Each number is 50 + 12 x the weight over its row's rms, rounded and kept within 0 to 99. Layers, rows and columns count from 0. The size before them is the row's rms in percent of the matrix's.

# layer 8 MLP gate, 320x128, rms 0.35, rows 164-182, columns 0-127
095:50 61 55 74 51 50 40 61 50 55 44 55 22 44 44 54 63 47 43 63 71 49 64 68 51 42 64 51 52 60 72 32 55 49 53 57 75 78 62 51 38 59 29 37 27 40 68 51 57 31 64 67 68 69 30 53 73 64 45 48 57 66 52 41 48 49 39 43 40 43 48 52 49 45 55 32 22 54 53 44 57 55 57 46 68 54 71 53 55 32 50 58 56 53 44 50 47 46 59 30 34 50 48 44 50 52 43 53 63 44 72 45 41 49 64 57 54 26 20 36 71 44 49 62 60 64 54 42
090:60 52 44 70 23 44 41 61 37 50 66 67 49 62 43 56 33 53 50 49 54 55 50 52 67 33 56 51 40 44 46 40 64 56 50 35 50 65 45 67 71 48 48 59 26 58 59 53 67 54 62 62 52 57 52 60 58 46 60 62 35 37 34 38 42 39 49 63 34 58 60 16 64 42 67 42 45 52 59 48 70 54 49 40 46 72 28 39 39 56 36 25 37 43 65 63 41 74 28 36 50 57 37 40 48 61 38 58 45 51 38 58 48 56 57 46 61 45 58 42 59 18 37 56 44 33 30 58
107:68 51 55 53 59 72 57 64 31 57 46 43 45 45 20 48 39 37 38 35 85 45 43 67 42 60 57 39 64 43 61 51 50 31 49 38 29 34 69 65 49 49 68 71 59 66 61 32 46 51 56 58 50 45 45 41 28 57 61 64 60 53 51 45 53 51 71 58 48 60 58 42 55 15 48 49 65 46 44 64 61 53 60 56 47 60 45 60 68 49 50 65 48 33 46 40 52 37 30 43 51 53 59 58 42 36 58 64 31 44 49 56 57 08 45 43 46 36 47 39 61 53 56 66 48 53 51 48
095:45 51 51 52 48 33 50 38 45 51 62 50 67 27 55 47 45 29 58 41 43 50 43 47 42 62 41 61 66 36 45 43 73 68 32 33 35 51 63 58 50 67 44 32 67 49 58 60 42 56 57 70 33 56 47 33 50 52 62 61 62 37 42 49 27 37 40 55 42 44 62 55 68 48 71 42 38 29 58 48 56 38 60 52 52 50 65 26 64 41 50 39 39 42 50 57 44 59 70 74 40 52 33 44 56 78 59 52 25 41 61 45 31 53 55 42 43 70 56 57 47 64 21 27 42 67 58 53
100:57 47 43 21 45 61 37 38 52 52 43 50 40 48 45 70 46 66 21 57 38 43 34 41 53 33 57 58 32 57 60 59 41 65 25 42 38 66 44 69 70 52 38 34 63 46 46 54 52 40 28 43 43 30 44 56 47 55 74 31 52 57 47 46 45 41 56 43 49 45 71 47 48 46 54 47 46 50 27 41 51 61 68 54 61 59 42 88 43 18 31 40 58 48 46 47 50 44 38 50 43 51 34 42 44 60 54 61 51 52 54 36 45 55 51 38 43 74 57 37 67 39 45 53 54 25 62 69
099:50 53 53 32 51 78 52 41 55 29 37 70 49 21 31 62 60 54 28 66 47 47 65 53 56 49 48 51 55 28 62 39 56 54 40 36 41 48 62 63 72 47 50 56 32 42 50 55 60 49 59 64 57 48 55 51 31 66 44 80 61 68 48 56 51 67 35 42 42 47 38 48 71 40 50 33 33 30 70 38 43 41 69 54 31 38 55 59 65 58 45 52 67 55 50 47 52 52 50 49 45 68 59 39 72 44 47 62 42 24 47 52 44 44 48 56 23 57 50 31 61 49 64 48 33 40 47 63
094:63 43 37 29 53 60 46 42 45 25 55 56 31 34 39 59 70 31 69 41 68 47 71 45 32 44 55 58 50 57 50 54 44 30 44 62 53 51 42 51 43 52 49 43 58 51 49 46 42 48 53 32 50 69 71 37 35 40 47 49 59 60 56 40 73 60 68 54 40 43 45 46 47 33 46 64 47 32 46 64 75 32 42 51 40 38 67 58 45 61 77 33 32 56 53 66 53 32 39 35 41 63 27 49 48 50 47 78 77 51 51 57 50 38 61 33 48 45 59 55 56 44 48 43 69 25 47 58
093:60 45 64 41 33 34 34 54 57 33 50 60 47 49 62 43 48 42 66 26 70 57 48 49 36 42 35 30 40 42 42 48 43 27 65 47 39 46 39 44 39 35 44 39 31 42 78 73 46 31 44 69 53 47 45 37 49 61 76 44 60 46 41 52 52 53 47 46 09 67 61 46 36 65 47 43 73 44 50 52 41 52 31 66 51 59 60 65 66 50 35 53 44 56 61 56 50 50 32 57 36 47 19 45 52 45 54 50 61 65 47 62 44 45 33 60 50 65 55 60 52 60 42 50 32 53 63 40
104:35 51 46 33 62 57 50 58 43 62 36 50 71 67 53 56 61 23 42 53 49 67 51 60 73 41 43 62 52 47 49 31 50 26 40 66 46 63 37 55 29 58 32 39 49 56 49 43 58 38 37 62 41 54 47 46 48 31 35 51 38 48 41 29 43 42 72 41 54 64 78 50 65 55 38 35 46 41 45 47 54 38 28 55 66 73 64 67 52 39 52 31 51 37 43 53 79 56 47 85 59 41 58 47 50 37 31 46 52 40 36 49 65 39 43 55 59 54 41 45 47 67 54 52 39 43 46 68
095:33 37 39 37 66 60 56 56 67 46 41 55 52 44 32 40 48 64 36 56 48 49 50 62 55 51 52 72 45 32 51 52 41 39 57 70 61 51 28 41 68 39 38 49 43 51 08 57 74 35 51 43 56 43 57 42 45 54 65 47 80 39 58 51 44 47 60 49 58 57 71 55 55 74 42 44 48 64 35 36 48 47 49 41 49 50 45 53 49 46 71 52 81 40 57 32 72 49 75 65 43 31 34 43 53 38 41 84 40 52 52 48 64 49 40 51 58 60 55 39 40 42 53 48 66 51 50 48
102:39 36 53 61 39 48 48 41 65 63 54 50 41 31 62 42 65 66 36 50 34 52 54 64 38 61 44 43 37 46 62 63 54 32 57 54 32 65 49 42 63 53 54 30 29 76 45 52 41 44 54 87 31 49 55 46 53 34 58 47 32 45 50 42 43 35 39 47 30 62 62 68 52 52 56 34 36 30 59 45 44 43 37 59 51 53 46 58 65 41 65 55 76 30 50 50 29 35 63 54 57 54 46 34 35 44 27 67 42 48 49 63 53 61 60 33 41 39 47 36 63 44 39 50 63 74 63 55
108:33 61 50 44 56 47 50 61 45 17 61 53 65 32 51 41 34 46 54 35 43 44 47 67 38 61 54 53 32 38 52 80 44 69 33 41 41 48 58 53 47 61 49 37 44 55 54 45 50 45 58 64 55 53 49 45 38 69 44 46 30 64 37 76 67 23 52 41 34 48 35 44 65 47 49 41 19 52 53 73 55 27 42 63 50 62 36 57 33 59 50 34 51 33 82 59 37 46 50 38 42 42 44 62 46 50 72 51 53 75 47 60 48 61 68 45 48 45 42 46 57 57 57 50 37 57 59 40
108:36 58 59 64 63 70 73 58 40 45 58 75 44 62 35 40 39 46 39 32 41 37 29 36 66 38 56 42 51 49 76 33 39 50 49 46 52 47 50 48 58 52 59 44 45 66 37 83 49 43 51 47 56 65 62 60 44 53 54 37 70 68 37 40 61 44 37 50 77 50 31 37 35 34 55 56 55 41 45 58 39 50 39 35 56 78 47 57 65 71 51 46 63 34 49 49 50 56 54 54 42 46 53 52 57 67 51 55 63 44 56 79 47 43 50 39 47 58 32 69 47 59 65 41 31 45 63 74
096:67 72 51 54 49 33 57 49 38 16 50 32 55 42 53 68 68 42 49 42 43 64 67 69 50 62 32 63 57 28 56 61 41 57 37 48 44 61 44 40 36 75 50 64 61 50 65 48 51 64 68 56 56 64 41 22 45 48 50 39 41 53 47 40 27 19 73 46 24 37 61 65 55 46 62 47 53 68 50 48 48 52 56 51 46 37 79 67 45 52 54 56 57 55 53 60 64 51 57 50 38 45 57 75 39 48 34 41 46 60 31 53 46 47 43 45 57 46 47 60 59 61 39 60 35 39 55 61
098:50 53 25 42 49 61 38 39 53 40 47 47 46 26 66 83 46 45 36 65 36 67 61 47 32 69 40 49 71 42 31 28 55 37 43 35 51 61 57 42 43 71 58 27 62 47 64 43 38 45 59 46 74 52 53 48 48 50 66 48 50 66 50 71 36 39 46 62 43 49 60 26 31 39 42 46 46 50 58 49 61 58 40 50 43 58 61 50 43 45 45 59 45 35 26 33 40 68 49 56 46 48 58 31 62 51 31 27 47 73 32 54 52 66 61 54 56 63 39 30 55 48 38 48 48 39 62 48
100:51 55 51 56 51 51 52 49 42 42 50 57 49 49 54 34 49 47 29 55 45 43 41 57 51 39 63 46 49 58 37 62 53 37 73 55 42 63 16 58 53 28 43 32 35 46 26 57 58 37 50 53 47 64 25 50 68 43 67 50 64 58 45 47 56 56 33 44 34 53 35 40 41 60 38 56 47 48 26 45 57 44 69 48 59 47 45 60 45 46 50 71 27 65 67 66 63 42 79 39 62 47 52 22 59 51 46 67 47 44 68 76 26 37 56 48 49 44 44 62 79 53 36 34 61 55 63 55
096:52 43 71 42 47 34 52 41 54 44 66 66 63 28 35 61 64 55 42 60 65 51 41 53 35 42 56 56 39 59 48 60 53 47 55 54 42 51 26 53 43 27 42 46 32 46 41 41 49 83 44 46 42 43 39 39 25 47 44 59 75 48 61 65 53 38 45 34 42 65 50 61 50 30 56 58 57 54 39 57 37 39 53 45 22 43 42 45 46 47 54 73 62 45 56 82 44 50 36 48 62 39 27 41 47 52 37 31 51 47 67 50 54 43 89 28 61 57 43 41 69 58 64 54 46 52 47 47
097:71 47 71 28 52 63 40 52 45 56 45 38 50 51 49 36 38 42 57 31 49 50 42 35 54 38 45 48 45 74 45 51 39 52 37 34 55 39 68 56 44 39 83 51 57 40 43 53 49 31 44 32 43 57 28 51 51 39 61 53 65 42 37 40 32 56 52 54 36 46 60 21 58 46 65 61 78 47 40 62 61 38 27 43 67 37 64 32 46 52 52 50 57 61 42 47 60 64 42 42 54 35 55 67 79 59 35 52 62 63 49 43 55 66 47 29 57 41 36 39 44 63 46 26 48 46 29 42
101:45 37 54 67 55 43 63 56 54 42 65 50 25 55 52 44 35 62 55 24 60 42 58 33 68 40 52 52 51 49 63 52 41 49 41 45 65 61 33 22 77 61 67 43 47 48 42 47 48 45 48 38 73 46 61 56 37 56 54 42 51 62 52 62 55 34 46 57 52 72 33 46 66 42 57 53 54 39 67 26 31 35 55 33 31 42 39 51 67 52 43 43 66 56 49 62 63 49 61 35 35 57 72 47 47 36 29 89 48 58 47 45 34 58 64 51 37 41 53 51 48 32 35 49 42 37 44 63
# layer 8 MLP up, 320x128, rms 0.363, rows 164-181, columns 0-127
104:41 59 62 37 48 44 72 47 57 58 45 34 75 46 45 49 44 32 54 72 57 55 55 50 59 51 07 51 50 58 55 50 56 45 65 59 24 70 53 48 59 48 43 52 49 56 33 40 46 71 55 48 61 35 41 47 58 54 43 64 41 63 35 38 71 28 63 33 73 50 52 33 44 44 60 24 50 58 60 67 54 81 56 66 60 43 48 58 51 55 35 58 39 48 50 64 68 59 35 56 37 63 57 41 66 66 50 64 53 66 47 44 63 42 32 40 60 50 56 62 59 47 65 49 34 35 51 54
097:56 82 32 49 38 84 40 54 55 43 45 56 25 49 57 38 61 52 67 82 63 48 38 21 24 56 58 52 62 75 55 57 31 34 63 26 43 42 48 42 56 31 55 47 58 44 45 65 27 63 58 62 49 55 46 51 60 48 62 54 46 52 58 47 63 60 48 51 46 42 39 24 59 62 23 48 51 49 67 48 67 34 49 63 53 37 44 53 50 59 37 48 54 51 54 43 62 49 64 39 46 64 51 70 51 37 74 50 32 57 49 51 44 44 62 59 57 48 49 39 43 54 38 55 51 45 62 36
106:51 55 33 53 51 74 42 44 80 49 52 62 33 61 54 62 46 59 31 30 55 47 43 56 46 28 36 39 55 65 35 54 60 47 50 33 19 49 66 62 46 53 45 65 67 42 54 43 48 44 62 35 57 58 47 82 40 73 55 40 47 55 40 48 43 66 60 61 33 56 49 51 52 57 38 48 60 41 43 53 37 54 62 61 55 35 37 40 50 56 53 51 55 37 37 50 66 70 72 49 16 45 58 41 60 42 47 58 66 43 61 49 51 50 52 42 49 56 27 19 42 43 53 75 34 62 43 58
098:38 45 37 42 43 56 64 62 35 51 30 59 41 51 64 43 49 36 44 57 30 57 58 59 59 10 49 53 29 51 38 51 28 44 53 52 61 50 25 53 34 54 47 45 49 52 39 37 29 46 70 55 62 40 40 50 45 49 25 48 64 52 57 49 53 58 52 27 38 57 59 52 33 45 41 44 46 60 64 43 39 53 69 40 61 63 62 50 42 48 49 43 64 52 36 36 58 30 51 49 41 48 63 57 65 44 88 50 66 64 53 58 33 44 47 41 45 36 66 56 47 53 45 80 24 68 45 44
098:64 52 39 34 53 54 55 56 53 47 38 53 49 55 70 48 50 36 73 32 30 68 52 60 42 33 54 63 53 17 19 49 33 43 45 75 49 49 65 57 38 53 43 38 31 51 29 40 48 32 54 54 59 70 65 52 59 32 52 42 54 30 44 46 33 58 35 70 53 43 53 64 33 54 36 44 52 50 35 34 51 68 42 56 42 35 54 41 53 57 51 65 67 35 52 51 62 56 30 66 56 74 53 79 50 59 37 65 58 55 53 53 34 63 43 35 39 56 31 48 58 43 46 59 55 59 49 45
100:30 53 33 45 57 67 60 62 59 39 47 57 48 39 44 54 46 48 45 36 69 28 59 48 56 57 54 55 65 59 71 58 45 67 44 51 38 63 47 67 57 37 58 49 49 42 21 41 45 49 75 37 55 57 37 63 46 60 59 44 50 49 42 75 52 71 34 61 61 26 55 40 52 40 57 32 45 31 71 47 48 43 52 72 31 41 37 50 53 66 52 51 76 56 36 36 61 33 58 57 46 57 43 38 61 20 39 46 31 24 57 38 47 66 65 52 46 48 55 32 45 41 46 60 53 43 32 51
100:45 62 33 45 41 59 42 34 37 50 31 51 52 57 36 42 59 69 32 52 51 39 70 43 51 45 46 60 29 46 49 57 46 40 60 42 31 41 35 52 43 48 45 44 46 39 45 21 41 57 49 54 63 66 52 39 53 51 50 56 34 61 42 22 62 51 55 33 51 40 50 59 39 49 53 45 37 31 60 61 77 68 78 70 48 53 52 52 65 52 70 41 48 46 71 56 61 63 51 53 50 56 76 48 44 51 70 49 64 85 60 56 43 18 48 61 47 33 66 61 50 71 51 50 59 54 48 65
095:60 17 71 34 49 59 35 27 38 45 48 56 50 41 35 64 65 57 59 49 46 44 67 40 53 54 45 73 31 47 41 57 39 34 52 52 43 53 64 51 37 49 41 56 50 40 26 51 34 58 66 46 53 38 50 35 47 46 37 50 65 30 24 49 70 49 74 42 48 50 56 68 43 48 51 36 48 30 68 36 42 54 63 79 41 53 55 33 74 65 42 57 56 47 77 39 55 61 59 62 32 41 52 46 49 44 51 43 42 49 68 38 35 47 35 54 22 46 61 63 47 52 58 54 50 50 57 37
104:36 41 50 61 41 27 37 42 38 56 43 68 40 34 37 47 48 32 38 59 36 33 27 45 42 42 44 52 38 41 33 57 51 48 60 46 23 29 58 61 66 25 56 56 50 43 39 45 45 52 44 65 48 65 46 61 63 46 49 59 64 69 61 64 59 50 56 58 44 43 46 39 59 61 38 62 45 54 45 57 87 64 61 38 44 51 56 39 53 57 50 60 40 52 38 41 55 52 60 38 64 63 73 46 32 39 50 45 84 70 56 64 35 46 25 51 54 31 60 53 61 74 53 43 47 48 47 35
101:54 45 47 46 25 54 45 49 54 41 33 56 46 67 60 50 37 53 59 63 40 35 46 40 56 50 30 61 45 45 58 69 45 58 35 54 55 37 46 44 48 47 39 45 34 64 38 60 55 58 56 52 63 23 45 48 59 49 31 62 52 56 36 59 65 30 46 66 44 57 68 45 31 45 42 31 64 60 61 73 43 40 42 31 38 33 48 68 65 35 39 54 61 35 56 47 37 48 44 42 51 60 25 47 30 43 64 46 49 70 71 40 44 57 82 75 45 70 48 45 54 43 66 68 50 74 46 38
097:56 57 42 70 52 40 42 31 55 43 58 54 49 30 63 35 71 50 50 28 55 34 31 40 49 40 40 50 50 47 30 52 56 78 59 58 19 25 59 52 61 31 58 49 46 38 49 40 76 33 63 72 68 56 41 40 50 54 56 48 46 59 52 35 48 63 43 55 53 46 64 44 38 45 75 48 50 32 66 48 32 43 57 36 48 53 41 38 53 52 62 43 75 39 28 57 63 46 52 42 53 60 47 55 50 44 58 50 58 12 65 50 50 62 38 44 39 42 50 38 54 48 34 66 56 70 52 52
107:39 73 43 44 52 37 59 55 44 52 60 63 42 43 44 47 21 74 59 53 37 44 48 61 70 73 29 37 47 45 65 59 53 66 48 53 51 54 28 52 62 39 59 41 59 48 64 80 66 45 57 48 53 52 37 47 61 43 40 39 46 61 34 61 46 46 50 30 53 19 39 61 64 47 20 46 53 55 54 55 47 53 48 53 65 49 55 43 50 51 48 44 42 44 52 50 50 50 29 48 59 51 51 63 39 30 37 45 71 88 24 68 46 55 69 43 52 67 37 44 44 51 42 44 46 39 27 38
106:28 65 39 62 42 39 44 38 48 47 34 42 71 56 65 57 36 62 47 62 37 43 35 53 40 60 46 32 23 43 26 47 49 37 62 48 44 57 43 60 39 32 25 64 49 59 43 28 59 55 56 56 36 54 50 38 28 30 55 42 42 44 37 44 25 70 66 50 32 68 58 51 58 61 45 51 21 53 54 51 56 37 57 46 51 58 58 58 58 60 41 34 20 51 55 40 44 46 34 40 52 47 48 52 57 36 59 60 45 75 53 60 55 26 46 57 40 46 41 32 51 42 50 52 55 60 38 25
097:43 40 43 44 45 57 57 52 58 58 63 21 56 74 53 55 35 41 58 51 46 50 45 58 37 46 44 57 38 70 73 42 49 67 73 55 31 52 60 45 51 41 50 69 45 57 62 50 69 60 50 53 40 45 34 54 41 46 43 72 55 56 44 39 62 65 49 59 36 37 67 46 51 61 41 40 65 68 37 61 58 54 38 31 53 22 73 49 48 44 49 68 45 52 31 82 49 54 46 47 42 47 63 65 35 58 40 53 49 39 38 68 51 60 53 22 39 52 39 82 40 46 66 32 62 57 34 51
086:29 44 44 75 51 53 31 53 47 44 48 46 39 50 57 45 58 72 59 49 59 72 51 72 68 71 51 50 53 58 42 58 40 31 47 55 38 66 54 34 46 39 55 51 42 74 54 61 53 58 48 51 29 53 62 57 64 45 59 61 49 48 57 63 44 45 32 29 40 18 51 43 37 44 72 57 36 58 38 38 64 67 46 85 48 41 69 32 46 45 63 56 54 66 30 52 48 48 30 46 38 58 63 45 66 54 38 49 35 52 68 61 55 49 43 45 50 45 43 27 46 42 54 57 54 69 31 31
103:43 29 51 60 26 37 60 56 47 50 50 32 61 49 72 28 21 45 65 51 39 55 53 47 53 52 64 65 56 36 55 52 37 45 46 53 39 58 32 48 68 71 45 63 24 39 43 42 48 73 42 61 39 62 53 30 65 73 39 48 36 39 63 27 59 56 56 53 36 57 61 68 46 46 56 43 43 62 68 43 24 40 52 71 48 55 43 61 57 73 36 37 59 41 64 53 71 54 41 65 46 50 52 64 41 45 48 43 48 42 63 34 62 50 47 56 39 46 19 54 43 59 55 33 60 48 52 42
100:42 44 47 56 58 40 71 45 53 37 85 50 60 70 54 57 45 45 61 40 34 41 41 41 58 57 27 48 56 22 69 48 41 62 50 52 57 56 61 51 68 50 58 29 47 54 51 52 46 37 40 33 48 46 57 56 43 64 48 65 41 54 54 47 40 57 25 60 34 58 48 42 44 64 41 57 47 50 40 26 52 45 52 50 42 45 43 39 44 55 32 68 36 61 47 46 53 57 24 67 31 62 52 50 35 84 34 52 45 51 33 72 38 61 35 55 70 47 31 56 39 40 37 69 33 44 70 58
096:41 58 67 70 55 59 52 40 43 39 40 57 29 61 49 39 49 36 68 54 72 42 63 57 30 51 66 26 31 32 40 47 54 28 50 30 69 61 56 69 43 46 58 35 42 48 66 56 22 55 58 55 45 31 25 46 54 53 58 54 70 29 40 39 37 60 58 45 54 57 69 37 58 49 51 65 81 58 38 56 62 45 51 64 59 47 61 57 48 54 44 40 47 54 66 52 48 52 53 47 56 58 49 68 49 50 45 63 44 48 56 50 67 60 68 40 35 64 78 49 42 54 70 53 39 39 32 61
# layer 8 MLP down (transposed), 320x128, rms 0.202, rows 164-181, columns 0-127
102:39 73 50 34 54 39 46 27 43 50 64 46 45 52 55 30 59 61 62 48 46 38 55 66 53 37 61 43 45 46 48 30 55 58 66 34 38 40 65 57 44 52 62 64 59 36 64 59 43 45 43 65 44 61 62 60 62 52 34 29 45 39 60 55 40 68 48 87 53 22 57 55 82 39 42 40 56 42 32 51 28 67 69 56 37 37 31 53 57 38 39 56 29 52 54 43 40 75 67 66 46 69 58 50 43 64 56 57 53 53 30 55 46 59 41 43 48 59 60 56 67 44 36 44 51 54 51 58
097:37 55 71 55 51 50 47 53 69 41 56 43 50 65 45 48 51 63 55 44 62 67 47 60 54 36 57 62 63 54 52 54 65 26 41 64 50 49 55 52 42 43 59 33 50 50 53 27 56 50 48 37 56 34 49 49 40 49 57 16 51 33 68 59 51 46 60 55 49 56 27 38 31 70 64 40 47 58 50 65 63 33 36 55 31 60 47 26 57 53 45 43 54 21 61 60 44 40 48 76 74 45 56 65 41 38 63 36 37 61 18 39 31 68 58 25 41 56 39 49 56 62 41 61 39 43 48 40
101:65 60 61 36 37 64 40 63 55 51 36 66 68 52 69 33 40 63 50 63 57 47 50 39 64 32 50 61 64 45 77 63 47 44 53 57 52 51 49 51 66 42 28 43 38 43 55 27 58 59 61 66 64 50 48 52 63 43 57 53 44 31 57 39 66 22 43 63 56 64 35 54 29 36 44 38 45 31 71 64 52 42 56 41 77 58 41 38 35 59 59 49 43 41 48 27 31 64 51 57 59 56 51 59 64 59 41 26 75 41 42 51 59 46 78 46 45 47 30 48 49 40 45 47 43 56 60 45
093:59 72 63 48 63 63 68 46 53 60 37 30 47 48 35 65 58 58 59 37 59 61 50 56 46 47 50 40 55 58 37 47 56 42 66 70 52 41 68 44 46 65 40 54 53 53 59 38 52 51 37 64 76 18 46 33 34 34 65 58 50 79 64 69 55 51 60 28 42 58 42 38 34 48 44 63 49 64 27 33 35 39 47 49 68 23 41 65 68 62 40 52 63 45 64 47 62 69 65 59 43 46 29 47 66 49 57 50 49 45 55 42 58 51 33 41 57 34 53 34 54 64 48 65 37 60 44 49
096:41 70 65 62 40 57 43 57 43 35 57 54 49 71 62 46 46 36 44 18 54 31 38 67 58 34 57 82 69 30 62 57 41 48 45 66 34 65 74 36 62 42 49 64 35 33 46 52 44 56 56 43 39 49 60 47 56 62 67 52 50 43 71 74 52 50 44 48 61 52 44 44 46 60 34 45 59 30 50 51 61 67 51 57 57 31 30 61 55 55 36 67 41 43 50 68 42 52 63 57 61 68 54 58 39 54 57 63 37 57 31 58 40 61 43 75 37 50 41 43 47 37 58 62 57 51 74 44
102:50 43 53 37 52 64 52 42 55 35 53 61 36 68 55 34 62 46 69 56 42 72 36 45 47 52 51 31 60 49 43 48 62 41 34 47 67 25 52 35 51 29 63 65 54 59 54 27 50 57 38 54 55 58 38 37 29 54 36 66 54 51 45 45 53 49 72 33 45 57 44 61 79 50 60 72 49 48 83 38 59 68 65 62 43 45 40 43 53 53 61 47 29 43 49 28 56 55 47 54 39 59 49 64 74 37 47 27 46 32 39 38 29 60 66 67 49 49 42 57 41 39 60 37 42 38 60 57
105:53 71 58 62 43 62 70 68 52 33 49 57 44 46 61 25 65 32 59 48 39 27 69 47 61 46 44 56 45 48 64 32 28 36 59 69 51 42 43 45 40 59 38 36 45 55 53 37 36 40 46 49 57 69 58 64 46 64 35 37 57 45 68 48 34 67 48 51 38 40 24 57 61 24 40 66 63 72 45 44 54 39 59 53 40 37 24 49 72 61 50 60 43 52 38 29 60 40 48 47 48 59 57 54 31 42 47 48 41 42 28 73 46 58 54 36 59 43 67 63 50 44 48 32 53 56 57 65
101:57 47 41 43 33 66 46 45 62 51 59 53 61 45 54 50 42 62 66 40 47 48 41 63 55 60 44 54 52 36 53 37 44 41 54 45 61 66 47 53 42 44 34 51 42 52 50 40 56 49 60 64 56 48 57 39 42 27 31 53 35 34 60 63 53 52 71 60 34 33 57 42 35 73 56 56 56 64 57 67 46 50 50 33 52 22 29 49 29 42 53 48 24 67 67 34 41 60 32 38 34 47 31 44 66 44 45 34 65 67 35 52 50 59 50 32 39 53 46 64 64 23 62 59 85 69 43 63
103:42 51 61 21 49 39 37 65 33 49 57 49 49 78 44 47 37 31 54 39 60 33 72 60 38 78 70 31 44 66 36 51 47 50 52 49 59 53 40 55 51 55 48 66 45 59 57 44 58 46 38 69 46 50 53 59 47 37 76 80 36 44 43 54 39 61 56 50 57 83 54 48 54 44 38 36 52 37 54 42 36 76 38 51 69 55 44 29 63 64 56 49 45 29 55 54 55 58 63 58 39 53 45 65 62 40 54 48 61 66 45 68 45 62 54 46 37 35 54 40 33 58 68 32 46 53 54 58
097:56 41 49 43 38 37 44 58 39 64 56 46 44 40 62 41 49 42 37 35 60 70 51 40 56 59 39 37 38 65 53 53 52 30 50 56 55 65 47 42 31 50 53 47 41 79 41 41 56 36 55 54 34 57 46 62 52 34 40 53 73 24 55 57 47 52 42 41 67 26 47 66 57 56 50 47 49 39 45 49 76 35 43 48 38 65 60 62 39 39 40 33 39 48 45 43 45 50 78 46 57 25 61 57 37 60 60 59 53 81 33 54 62 41 74 59 49 27 59 33 60 34 53 53 64 19 60 46
093:68 40 32 43 66 46 67 46 41 71 46 45 68 52 61 44 48 44 43 55 54 48 64 54 55 65 66 32 48 45 51 40 41 31 57 54 52 69 45 46 57 67 49 62 44 45 38 55 31 58 49 29 26 58 65 27 18 54 50 58 32 71 46 42 54 47 46 38 43 51 67 49 36 67 58 50 38 54 69 43 65 59 45 41 54 59 49 62 36 51 28 75 49 53 52 42 43 39 36 42 44 51 33 48 47 30 48 59 51 69 47 64 41 78 59 58 63 56 64 52 59 29 55 35 32 41 73 65
100:30 66 48 40 64 57 62 44 47 51 17 44 49 59 55 32 53 63 62 53 64 60 58 40 56 37 59 41 42 36 58 59 37 46 49 64 33 49 40 67 52 49 52 35 54 56 42 46 41 63 71 39 37 23 46 80 50 41 77 46 37 47 47 52 72 41 38 29 36 60 40 61 56 38 43 65 50 43 37 42 35 40 40 54 27 57 36 53 55 60 50 54 45 42 50 40 56 55 27 23 55 40 52 59 36 40 37 47 49 57 27 54 61 65 28 41 48 67 51 49 34 53 47 49 45 67 68 69
110:79 50 50 55 58 53 43 52 40 62 52 41 74 55 64 32 35 39 41 70 65 40 51 55 31 29 71 45 56 57 26 55 51 53 62 34 29 55 57 49 42 38 53 58 42 44 52 25 48 70 41 50 57 37 39 29 79 53 36 57 52 54 61 43 23 66 57 66 31 50 48 39 58 43 58 41 60 59 47 43 40 42 66 43 65 49 47 47 55 78 44 42 56 68 65 66 74 40 73 43 54 49 32 60 46 44 52 41 44 55 39 51 39 62 60 44 45 35 50 66 52 55 60 40 48 66 40 55
098:47 41 62 47 47 46 41 36 59 47 50 52 64 65 58 58 59 37 63 47 62 59 47 58 62 55 49 40 55 53 39 58 41 62 41 31 50 66 60 64 34 50 64 50 61 51 60 48 27 40 59 41 46 49 43 50 43 49 44 47 82 52 40 22 45 76 56 44 61 18 42 58 46 54 53 27 64 76 57 45 56 60 64 62 38 64 62 61 67 42 33 53 39 26 53 52 46 43 52 54 67 50 60 45 63 68 55 17 27 37 50 24 51 49 63 58 62 37 50 48 52 41 64 77 52 34 50 58
092:52 50 46 28 77 74 36 37 64 60 54 39 56 48 29 35 37 47 62 64 55 57 38 41 54 56 44 33 53 20 44 60 46 30 39 52 38 47 34 46 47 50 59 75 42 61 59 27 52 66 47 56 59 35 56 41 55 47 58 44 62 36 77 58 46 56 61 37 54 27 56 50 42 49 29 53 62 41 24 54 70 53 39 50 52 48 65 66 40 49 55 37 62 55 41 69 53 55 71 67 56 42 44 64 62 53 70 47 45 31 49 45 53 40 47 45 46 50 63 46 60 42 49 34 82 53 39 58
103:58 53 62 59 56 67 49 43 43 40 64 31 35 44 46 48 42 38 49 54 50 46 46 56 31 49 29 37 61 64 49 73 63 13 47 54 32 48 77 52 61 43 51 55 60 62 63 23 48 62 60 72 57 62 33 60 45 52 54 48 46 42 52 32 44 57 59 40 45 63 71 38 55 60 84 63 50 44 56 46 66 36 50 49 52 52 56 42 72 57 47 34 60 42 35 47 44 46 40 65 36 49 66 29 55 48 53 54 55 73 58 42 55 48 32 43 35 78 35 48 46 51 49 59 44 55 26 35
101:50 49 48 56 45 68 27 50 37 65 62 51 72 42 67 56 40 43 44 40 52 44 31 57 53 63 44 45 37 30 43 65 88 38 49 56 30 33 40 51 54 57 56 45 51 47 40 68 47 33 40 56 61 45 61 54 49 53 65 54 67 34 70 38 22 53 46 60 30 56 44 52 34 41 47 41 63 36 29 52 39 50 54 41 62 36 63 30 38 36 32 50 38 54 36 53 33 39 60 41 48 61 70 59 67 59 42 54 49 58 46 56 48 43 45 47 43 51 56 27 45 55 83 35 69 41 34 45
101:41 61 39 38 39 42 46 60 47 34 50 43 17 56 53 49 45 25 42 56 41 80 35 46 61 58 42 39 71 51 68 43 43 38 43 56 44 56 48 64 48 61 22 53 51 49 66 72 54 50 64 62 39 38 60 34 48 51 66 36 51 50 63 63 79 36 35 55 65 60 41 71 64 45 44 39 63 30 42 60 24 47 53 45 48 55 30 64 51 54 36 47 38 51 35 58 48 36 47 44 51 61 44 49 51 56 56 48 57 50 50 54 59 26 28 70 51 62 46 47 45 29 35 47 50 67 73 49